Weights of a small transformer language model: vocabulary 8063, untied embeddings.
Each number is 128 + 32 x the weight over its row's rms, rounded and kept within 0 to 255. Layers, rows and columns count from 0. The size above them is the row's rms in percent of the matrix's.

# layer 8 MLP up, 512x128, rms 0.249, rows 359-364, columns 0-127
size [ 93 103 100 101  96 106]
[[135 141 148  94  88 149  90 101  69 147 135 134 111 148  97 126 137 141 146 133 128 183  71 146  81 110 108 136 144 162 107 146 155 160  74  97 143 143 170 116 145 103 126  90  95 157 106 184 129 133  46 113  80 136  67 129 124 145 132  93  82 107  54 116 108 107 120 166 143 133 145  90 123 165 125 149 187  98  51 184 140 159 121 107 123 108 125 114  68 151 145  99 159 200 150 123 121 147 165 157 110  97 191  87 111 183 147 115 148 124 120 108 173 137  88  86 174 120 115  73 167  95 138 107 146 193  85 112]
 [172 115 148  57  58 112 165 122 147 177 128 145 113 153  72 170 180 102 132 148 118 127 168 128 123  94 109 146 161 156 125  82 117  96 146 150 158  84  90  94 126 155  99 207 118  99 182 123 110  78 134 168 167 183 143 159 128 114 147 149 191 116  88 115 103 158 146 159 130  93 144 144 106  97 126 133 156  93 141 160 129 134  61  82  77 112  95 155 164 154 130 147 137 151  98 159 155 107 107  81 172 152 100 206 157 150 118 127  96 106 183 122 126 127 136 184  74 108  94  88 129 127 135 144 117 188  88  97]
 [170 132 190 102  83 115 134 103 125 153 129 146 157  99 152  76  74  89 112 115 117 153 146 141 165 160 106 122 141 123 174 133 177 125 169 168 100 100 104 110 150  76 117 125 135 125 115  86 125  57  79 106 120 122 154 123 139 168 161 152 156 156  94  91 206 168 133 111 121 162 157 100  89 133 157 129 144 129 119 153 224 116  90 127 159 193 101 140 146 116 180 150  80 100 171 129 108  70 121 179 191 126  67 146  92 121 134 125 167  98 189 132 126 128 172  96  98 164 114 109 130  85  71 147 101  97 117  98]
 [115 124  78 169 182  63 136 112  73 140 126 132 176 142 109 172 122 124 162 146 119 153 117 173 171 136 135 135 175 141 154 150 110 128 123  98 109  65 115 107 121 119 157 160 160 164  82 118 182 180 145 142 180 119 105 134  78 204 182  85 164  84 118 115 111  68 127 141  80 127 141 113 100 108 109 103 123  93 126  93 118 117 124 127  61  84  75 111 156 130 185  80 172 173 156 119 167 132 102 101 141 138 152 154 160 129 175 151 169  52 141 182 161 141 108 112 183 161 126  96 150 128  90 112 153 113 116  91]
 [162 129 121 158 135 135 141 101 117 146  86 143 146 162 145 131 153  95 124  51 113  92 137 192 109 153  61 171 159 140 161  79 108  94  93  74 135 135 175 101 125 137 133 129  72 113 111 177  77 154  86 110 143 133 167 100 169  78 110 118 146 156 123 138  88 169 119 138 146 159 113 116 117 124  84 114 133 111  97 199  97  93 136 111 130 130 146 132 112 158 117 141  45 120 185 132 160 124  93 119 120 100 157  75 126  96 215 124 158 151 106  54  92  87 173  35 142 110 116 133 135  90 158 109 138 136  90 129]
 [ 50 162 124 150 140 133 118 132  66 100 150 122 133 123 195 131 100 134 191 124  82 112 161 154  96 135  88 127  84 148  74 153  41 191 151 114 164 111  79 138  67 113  76 148 176 146  99 134 162  51 160 128 164 139 169 161 185 132 164 108 152 104  76 113 105 137 128 183 108 146 141  93 118 120 133 144 117 135 115 152 179 118 109 120 147  97 112 150 155 205 118 160 101 136 122 108 143 162 128 134 175 127 121 102 112 159  90 166 147 158 131 120 199 138 133 132 144 149 116 104  92 171 101 173 135 135 159  71]]
# layer 8 MLP down (transposed), 512x128, rms 0.26, rows 359-363, columns 0-127
size [ 91 107  94  94 100]
[[165 154  62 142 139 114 116 178 102 163  74 133 163 112 161 105  98 132 127 163 168  76 120  94 156 105 130 154  78 127 163  67 102 101 138 135 147 163 135 158 149 183 190 142 127 120  84 115 112 151 181 145 141  85 160 126 125 121 143 110 169 132 149 101 123 136  91 137 168 104 100 146 121 119 179 102  81 123 115 107 116 124 125 173  99 140 176 113 163 135  82 103  72 127 140 143 111 153 102  95 134 144  68 177 156  59 121  98  92 157 164 159  99 158 142 156  80  64 235 139 149 145 114 107  94 106 167 183]
 [ 80 115 160  53  78 172 116 202 144 158 121  96 127 174 163 127 153 129 119 109 135 168 154 139 118 152  77 193 146 104 144 125 110 163  96 110 109 190 152 112  77 121  67 122 164 110 149  75 165 169 118 166 179 179 166 134 107 159  71 141 117 117  33 165 130 106 153 100 161 113 120  90 128 158 101 121 115 184 130 151 155 115 137 132 182  95 114 177 174 137 113  83 108 145 173 170 137  56 174 115 132 141 146 113 155 137 126 121 131 168 152 140 101 146 121 120 107 104 142 172 136 115 185 154 130 143  95 119]
 [ 97  75 128 138 144 163 124  95 132 166 146 123 148  61 160  61 113 156 112 109 143 138 155  59 121 186 145 153 125 105 166  92 151  92  98 118 153  80 118 165 109 126 102 181 140 138 111 171  59 111 121  93 107 155 104 110 166 109 149 134  76 181 148  55 133 147  69 175 108 171 147 107 142 180  49 130 139 136 126  94 173 179 151 110 144 129 132 137 118 131 140 152  76 113 131  96 112 140 108 113 131 119 151 100 136  78 115 133 116 170 149 186 126 115  80 152  95 119 118 113 148 144 154  19 123 160 161  97]
 [151  99 164 118  95 135 136 150  90 131 167  93 116 125  77  99 114 172 159  86 126 100  59 172 220 147 125 144  81 163 152 126 196 102  90 185  96 133 172 138 132 130 141 172 109 187 147 185 136 107 170  65 124 106 108 140 142 122 130 135 139  81 147  80 104 129 104 146 128 127 131  85 113 115  99 156 108 154 100 135 124  36 139 159 146  81 146 131 125  97 106 139 134 164 143 167 140  69 183 150 138 142  98  96 110 117 160 164 144 184 133 124  84 103 138  93 184  93 156 162  74 147 175 125 104  80 142 133]
 [152 117 153  90 120 125 124 115 154 124  93 176 121  99  96 147 162 141 149 162 104 130 104  89 109  82 166 153 117 100  53 124 124  86 137 148 108 140  67 146 114 107 183  74 159 222 105 110  97 114 147 162 139 158  79 142 142 124 141 107  94 144 182 149  93 122 110 157  91  69 139  87  66 144 139 100 132 129 168 119 140 188 185 137 144 138 230  88 159  92 123  58 164 120 105 109 127 131  63 120 114 143 103 124 139 125 104 105 116 149 151 177 160 143 179 139 135 154 140 137 148 147  95 173 140  97 140  63]]